{
  "num_hidden_layers": 14,
  "vocab_size": 1024,
  "hidden_act": "squared_relu",
  "rope_theta": 10000.0,
  "parallel_block": false,
  "extras": ["capped logits"],
  "init": "uniform",
  "init_std_qkv": 0.0703,
  "init_std_down": 0.00664,
  "final_lr_fraction": 0.0,
  "max_seq_len": 1024,
  "doc_mask": true
}
Each number is 200 + 30 x the weight over its row's rms, rounded and kept within 0 to 999. Layers, rows and columns count from 0. The size before them is the row's rms in percent of the matrix's.

# up: layer 8 MLP up, 384x96, rms 0.211, rows 244-260, columns 0-95
# down: layer 8 MLP down (transposed), 384x96, rms 0.0493, rows 244-259, columns 0-95
up244,110,220,200,189,195,157,210,204,174,190,189,215,212,178,206,274,167,177,166,264,158,215,209,202,187,242,212,183,176,183,190,217,227,228,175,219,223,189,154,211,280,234,215,179,244,154,200,213,185,194,168,154,236,172,148,194,238,168,206,196,189,200,193,196,181,259,215,166,218,233,204,180,147,186,156,165,226,199,177,190,124,179,166,192,156,199,185,218,124,190,226,189,192,207,168,152,169
down244,107,183,232,206,212,182,214,218,216,171,205,222,284,199,176,235,218,171,127,268,203,211,275,167,202,164,209,212,235,218,176,214,237,214,239,178,168,166,227,204,169,201,224,205,152,190,233,214,220,204,256,247,186,227,209,225,218,164,153,224,232,199,166,202,174,215,216,203,216,126,160,231,227,156,201,194,209,263,193,188,208,224,176,233,207,206,229,207,184,216,220,187,206,251,204,243,224
up245,093,170,216,193,181,196,186,178,199,184,177,206,200,208,224,149,209,223,215,194,263,253,227,192,253,199,225,213,189,232,235,203,177,129,249,204,217,161,188,159,236,157,201,208,232,215,217,198,223,267,168,197,213,205,196,203,197,216,190,256,244,207,137,172,175,152,245,217,218,215,188,202,188,228,168,203,233,164,151,219,259,195,208,216,190,203,231,166,224,188,178,242,165,175,263,221,267
down245,092,227,190,201,133,241,182,199,249,198,181,207,198,133,216,203,243,179,215,232,210,172,170,179,244,212,228,184,260,209,190,151,150,174,232,156,199,201,236,203,250,229,228,160,262,172,163,238,209,175,287,190,179,172,206,211,194,206,209,159,219,173,226,198,213,179,190,178,205,185,236,171,237,157,145,188,200,189,230,209,212,183,130,192,193,196,199,204,197,218,228,201,245,175,213,154,212
up246,098,122,227,193,203,221,221,239,193,126,181,184,195,193,209,229,196,226,162,215,173,239,186,242,174,245,210,185,163,227,181,193,208,167,146,221,217,199,198,202,205,265,153,182,162,187,182,151,222,236,232,228,207,212,200,205,198,146,178,244,143,240,224,210,194,212,237,183,160,228,211,176,271,207,219,213,226,194,125,207,189,237,190,192,196,229,203,231,201,167,168,171,220,179,251,183,188
down246,111,213,206,189,242,230,173,174,215,197,206,201,251,201,246,158,204,197,164,200,177,161,174,282,221,216,188,213,215,218,199,199,205,194,203,238,228,136,170,182,195,281,217,214,138,224,280,156,188,181,189,250,240,223,239,171,158,177,208,167,197,151,202,212,214,193,209,211,202,215,211,209,223,185,273,206,247,227,232,178,160,198,222,172,245,206,190,187,201,182,199,147,208,167,199,217,219
up247,117,200,202,127,217,142,230,191,186,177,194,225,242,163,245,208,164,199,222,199,197,180,196,222,202,223,192,199,204,207,149,152,192,196,258,233,170,190,156,197,206,227,218,246,208,290,191,156,169,204,197,159,210,197,161,203,242,176,218,214,171,135,204,171,173,136,238,117,193,194,198,184,215,174,255,183,216,209,209,192,229,213,171,202,227,208,167,212,220,156,176,162,222,207,209,200,188
down247,119,209,192,186,218,258,239,164,184,231,223,156,242,202,205,187,187,225,194,174,220,183,219,201,216,213,220,230,100,183,220,221,157,183,201,180,225,213,186,191,159,213,212,138,154,175,189,150,182,161,198,158,217,182,220,191,131,232,153,259,167,221,148,165,228,206,149,220,225,209,207,176,250,201,220,241,176,175,184,186,200,216,201,206,239,204,212,159,248,189,228,211,190,201,190,243,159
up248,086,163,190,214,177,192,270,226,160,217,151,212,180,214,169,243,185,167,230,174,216,158,169,167,203,179,166,203,178,195,191,168,173,173,251,199,204,181,101,213,231,219,193,234,140,174,209,195,165,158,255,242,211,205,182,230,226,223,152,204,170,194,203,216,179,215,212,225,226,177,186,189,180,137,191,184,209,164,182,154,200,193,181,249,143,164,171,203,188,216,241,223,206,225,231,171,177
down248,081,132,187,137,182,218,254,225,158,211,214,189,239,258,236,156,201,231,208,159,214,234,223,235,211,231,149,197,165,213,219,178,201,204,225,198,221,242,201,165,175,184,216,218,187,239,258,159,230,247,183,228,197,181,198,213,172,152,188,238,218,220,202,168,203,186,180,209,215,197,229,255,235,177,139,207,236,218,211,229,199,200,246,206,254,234,209,200,166,240,203,164,198,235,144,190,205
up249,096,173,262,223,211,180,143,234,221,192,210,164,198,188,151,246,210,184,132,224,209,211,240,256,214,220,240,185,128,183,215,205,192,228,202,240,225,180,201,166,235,199,226,215,179,192,174,199,173,199,177,222,168,166,234,214,206,185,166,231,189,235,171,156,168,181,201,233,157,195,185,256,140,241,199,203,200,175,161,186,217,188,240,166,210,211,208,292,203,188,229,193,190,231,212,179,240
down249,100,246,228,195,186,185,212,233,219,139,162,206,160,238,202,193,207,196,199,208,192,228,141,168,169,215,234,160,210,243,168,241,204,211,184,177,252,213,179,208,239,207,180,255,206,166,217,225,131,233,284,193,184,172,176,197,181,210,182,181,162,206,226,202,235,176,254,222,230,163,227,211,205,142,224,222,170,202,196,208,161,196,210,143,178,220,151,148,183,237,206,222,221,225,228,231,199
up250,079,212,199,211,198,181,211,179,239,223,250,186,205,232,242,262,191,219,198,200,220,230,227,215,216,194,176,198,238,218,253,205,181,216,219,93,197,190,155,199,203,208,178,176,209,244,239,167,194,182,169,222,162,193,164,187,204,210,178,225,264,204,253,207,198,187,219,181,167,194,254,147,226,183,252,202,190,210,208,225,269,201,239,218,185,164,179,222,138,194,165,226,193,198,237,263,199
down250,080,172,211,218,209,202,186,164,196,217,176,201,192,212,202,197,251,180,175,216,213,195,186,148,239,152,207,199,201,202,127,195,180,231,191,236,220,206,259,229,208,169,199,245,214,138,166,173,194,146,188,137,206,238,188,166,210,186,267,244,178,205,186,170,242,221,160,226,242,160,216,208,196,230,195,217,238,224,146,173,198,192,236,185,180,257,151,216,206,254,182,227,197,244,202,219,151
up251,102,139,230,185,202,201,177,244,173,183,232,212,191,145,189,217,166,223,226,249,200,200,213,210,185,219,211,214,187,197,205,224,158,191,205,271,165,169,187,256,226,206,224,157,250,234,190,196,179,201,169,237,201,184,204,191,196,177,199,202,216,159,150,156,258,238,270,183,229,210,217,175,201,209,165,235,280,224,168,247,199,203,149,250,172,153,209,165,197,194,191,209,242,233,207,203,207
down251,106,207,197,196,185,268,190,205,190,234,176,184,171,188,220,165,242,161,225,184,195,232,254,162,230,196,186,231,166,194,209,223,231,156,214,181,233,223,199,202,191,149,208,187,166,157,168,182,186,167,218,177,200,169,242,201,212,255,270,218,165,163,243,218,217,260,190,187,173,199,172,229,232,204,189,192,186,201,273,209,218,139,236,198,187,266,216,164,237,205,210,222,152,214,227,207,250
up252,102,133,169,178,124,204,217,250,215,199,200,240,264,181,174,199,157,225,221,208,220,174,210,214,152,242,184,177,194,216,274,161,187,214,160,188,186,164,237,205,163,200,192,200,237,236,177,170,210,195,139,208,164,161,231,214,189,174,199,201,174,209,186,127,184,177,224,171,186,186,161,214,123,234,160,174,220,191,193,186,174,208,242,181,211,174,199,211,175,197,203,204,243,177,157,205,206
down252,126,215,183,186,154,173,198,152,205,212,197,191,191,211,213,171,198,227,170,178,187,206,207,220,196,206,198,135,252,183,140,231,221,233,160,167,237,179,238,173,210,179,221,202,163,207,204,196,230,191,131,212,184,202,169,202,185,177,127,219,139,184,193,218,233,226,201,150,201,171,202,243,203,189,119,187,193,206,218,235,122,226,193,216,249,257,218,195,202,210,249,211,197,207,135,196,219
up253,059,181,260,138,184,248,217,124,229,217,183,217,244,212,222,190,229,160,243,218,233,204,152,173,232,192,209,236,207,187,185,198,189,243,167,210,171,224,174,229,174,197,212,217,175,142,201,177,197,178,175,200,254,187,189,172,260,192,219,191,176,222,228,170,145,158,214,181,135,217,220,214,147,164,165,199,263,229,174,183,166,237,160,198,166,210,218,179,221,212,176,189,223,201,208,221,219
down253,058,206,220,171,239,247,213,230,203,177,206,214,239,178,207,251,212,194,203,156,173,188,194,215,263,175,159,229,229,221,227,147,229,163,213,130,242,211,175,154,233,185,231,216,193,194,196,189,232,220,180,202,141,128,209,239,177,183,229,231,198,221,176,169,216,208,151,189,198,155,173,197,252,207,193,185,218,188,241,229,182,204,225,171,247,195,191,194,205,273,261,175,181,158,181,216,189
up254,077,194,230,228,179,138,186,192,216,194,220,180,198,209,204,222,151,160,262,238,235,235,179,201,246,271,190,191,195,203,192,217,209,182,205,184,249,178,142,190,170,220,188,218,250,149,181,234,202,228,155,207,169,262,191,258,205,249,203,207,181,237,155,156,200,230,226,211,170,196,221,209,220,230,237,159,236,187,201,218,232,217,241,205,235,215,190,179,201,227,183,230,197,218,171,244,267
down254,073,217,202,206,202,225,169,264,167,177,219,195,198,197,200,210,116,135,184,219,240,260,201,172,154,172,218,184,245,247,204,163,226,225,223,222,227,163,184,189,181,222,206,203,217,187,231,254,232,226,216,179,217,174,182,143,203,189,153,204,227,166,245,226,221,233,162,200,219,214,227,125,204,261,207,191,227,176,208,226,184,189,221,160,160,148,186,211,168,244,174,225,214,195,205,213,208
up255,091,190,223,214,178,228,217,241,188,176,181,178,196,185,220,231,221,238,186,233,233,217,212,213,223,254,167,188,175,213,202,168,167,163,208,198,218,210,248,200,191,225,224,152,257,184,221,163,161,211,143,194,184,200,215,202,205,158,200,230,314,231,200,195,250,198,226,177,255,226,211,220,205,192,185,211,235,134,223,227,245,228,250,196,215,233,203,190,168,191,268,217,168,174,178,224,223
down255,092,219,140,180,179,239,224,153,191,210,229,198,164,226,218,207,205,154,186,179,215,211,169,164,208,178,190,160,158,144,246,225,158,181,218,162,206,181,190,224,236,180,195,216,166,198,246,216,172,210,206,225,199,159,186,197,208,216,196,161,188,178,206,200,216,190,154,164,257,245,164,246,212,220,183,158,265,240,212,202,136,229,214,176,167,218,186,196,229,224,198,176,244,261,278,217,207
up256,115,256,155,189,175,162,197,213,223,227,169,196,181,286,162,234,196,159,234,226,182,152,191,182,170,187,186,220,214,248,220,183,177,190,205,154,191,229,275,260,208,242,191,191,220,224,206,233,220,198,210,212,222,189,209,244,180,183,210,194,204,216,206,193,191,248,156,203,192,188,204,201,183,250,166,214,193,191,201,181,260,197,245,209,238,216,227,229,172,178,185,196,193,159,259,158,117
down256,123,238,237,194,186,201,181,195,251,261,188,162,198,240,198,207,224,228,252,181,117,163,196,163,218,143,193,219,198,167,209,177,216,142,207,196,192,263,196,208,206,185,294,224,204,204,164,192,212,204,151,185,219,143,182,175,268,236,183,210,184,193,175,202,228,208,218,223,200,249,171,195,202,225,183,188,183,156,198,194,152,240,171,204,216,259,205,173,185,196,236,193,205,186,179,183,207
up257,097,183,178,202,196,210,192,188,175,176,210,259,219,190,160,161,206,231,207,211,163,165,151,226,138,204,197,176,206,204,251,180,211,209,234,166,166,182,181,277,233,166,197,249,215,219,194,150,218,228,143,203,210,228,189,186,181,184,163,155,162,161,242,217,169,237,149,131,205,201,221,215,151,183,182,210,210,188,168,200,204,237,140,207,203,217,182,194,153,213,198,176,195,194,141,245,169
down257,089,196,162,187,204,169,155,169,199,192,219,194,184,212,189,222,178,210,178,166,172,237,244,209,223,204,199,153,166,206,207,245,204,181,202,188,232,244,194,164,191,205,225,157,194,255,181,215,243,186,261,204,268,151,195,213,223,191,121,249,205,214,201,240,285,156,237,181,172,246,219,160,212,203,180,182,170,166,232,222,214,245,193,219,175,248,247,198,204,182,198,231,225,217,220,209,230
up258,083,226,248,173,243,220,208,229,182,193,229,210,222,204,189,189,174,190,178,180,168,177,175,199,180,155,222,168,166,202,156,169,208,188,186,259,189,210,184,188,221,181,155,158,245,193,249,176,187,229,189,229,192,260,270,175,191,239,187,235,186,145,174,147,198,191,187,176,210,168,179,136,282,193,177,224,212,239,218,185,221,237,247,260,186,176,223,200,223,236,201,183,244,190,210,226,201
down258,082,176,245,198,192,145,183,225,203,241,173,240,221,210,171,264,146,192,168,206,169,249,214,125,189,228,219,188,237,206,157,203,229,184,182,173,185,207,189,192,204,199,244,224,223,154,149,195,180,230,181,212,153,149,213,246,224,199,158,259,193,134,224,197,164,178,183,185,196,252,217,147,212,224,191,199,234,254,222,178,222,195,188,174,150,218,207,224,173,183,195,206,175,192,197,213,241
up259,111,184,243,225,199,154,201,191,146,227,223,258,194,216,188,220,212,198,222,205,158,286,184,245,198,206,158,163,260,190,254,188,222,203,194,199,165,198,158,245,198,215,167,201,184,234,207,135,238,203,208,214,150,225,220,253,221,213,195,168,218,200,231,244,241,214,179,207,236,215,199,158,183,156,190,181,147,200,160,213,157,230,252,245,196,158,187,197,221,189,178,209,209,178,227,219,177
down259,103,229,180,169,165,216,229,194,247,202,176,196,196,182,180,221,205,200,173,202,213,166,172,149,227,264,222,215,213,173,176,253,242,214,136,176,199,253,212,189,191,212,210,222,198,206,133,236,190,180,205,218,227,220,222,206,218,170,231,208,171,239,240,181,181,264,175,193,189,245,221,144,138,193,212,173,213,219,240,272,203,177,220,228,200,192,237,265,177,219,184,238,239,220,239,225,195
up260,095,209,185,254,178,224,248,192,202,208,225,182,188,244,193,287,153,218,250,168,214,222,184,173,210,176,224,194,198,239,154,207,156,235,168,185,185,201,167,214,197,174,158,227,230,196,198,150,149,218,167,247,203,177,157,209,254,218,136,195,212,232,183,192,194,181,206,223,254,173,235,199,210,203,211,220,244,233,179,223,264,228,141,220,230,212,158,200,213,204,186,236,244,195,186,184,211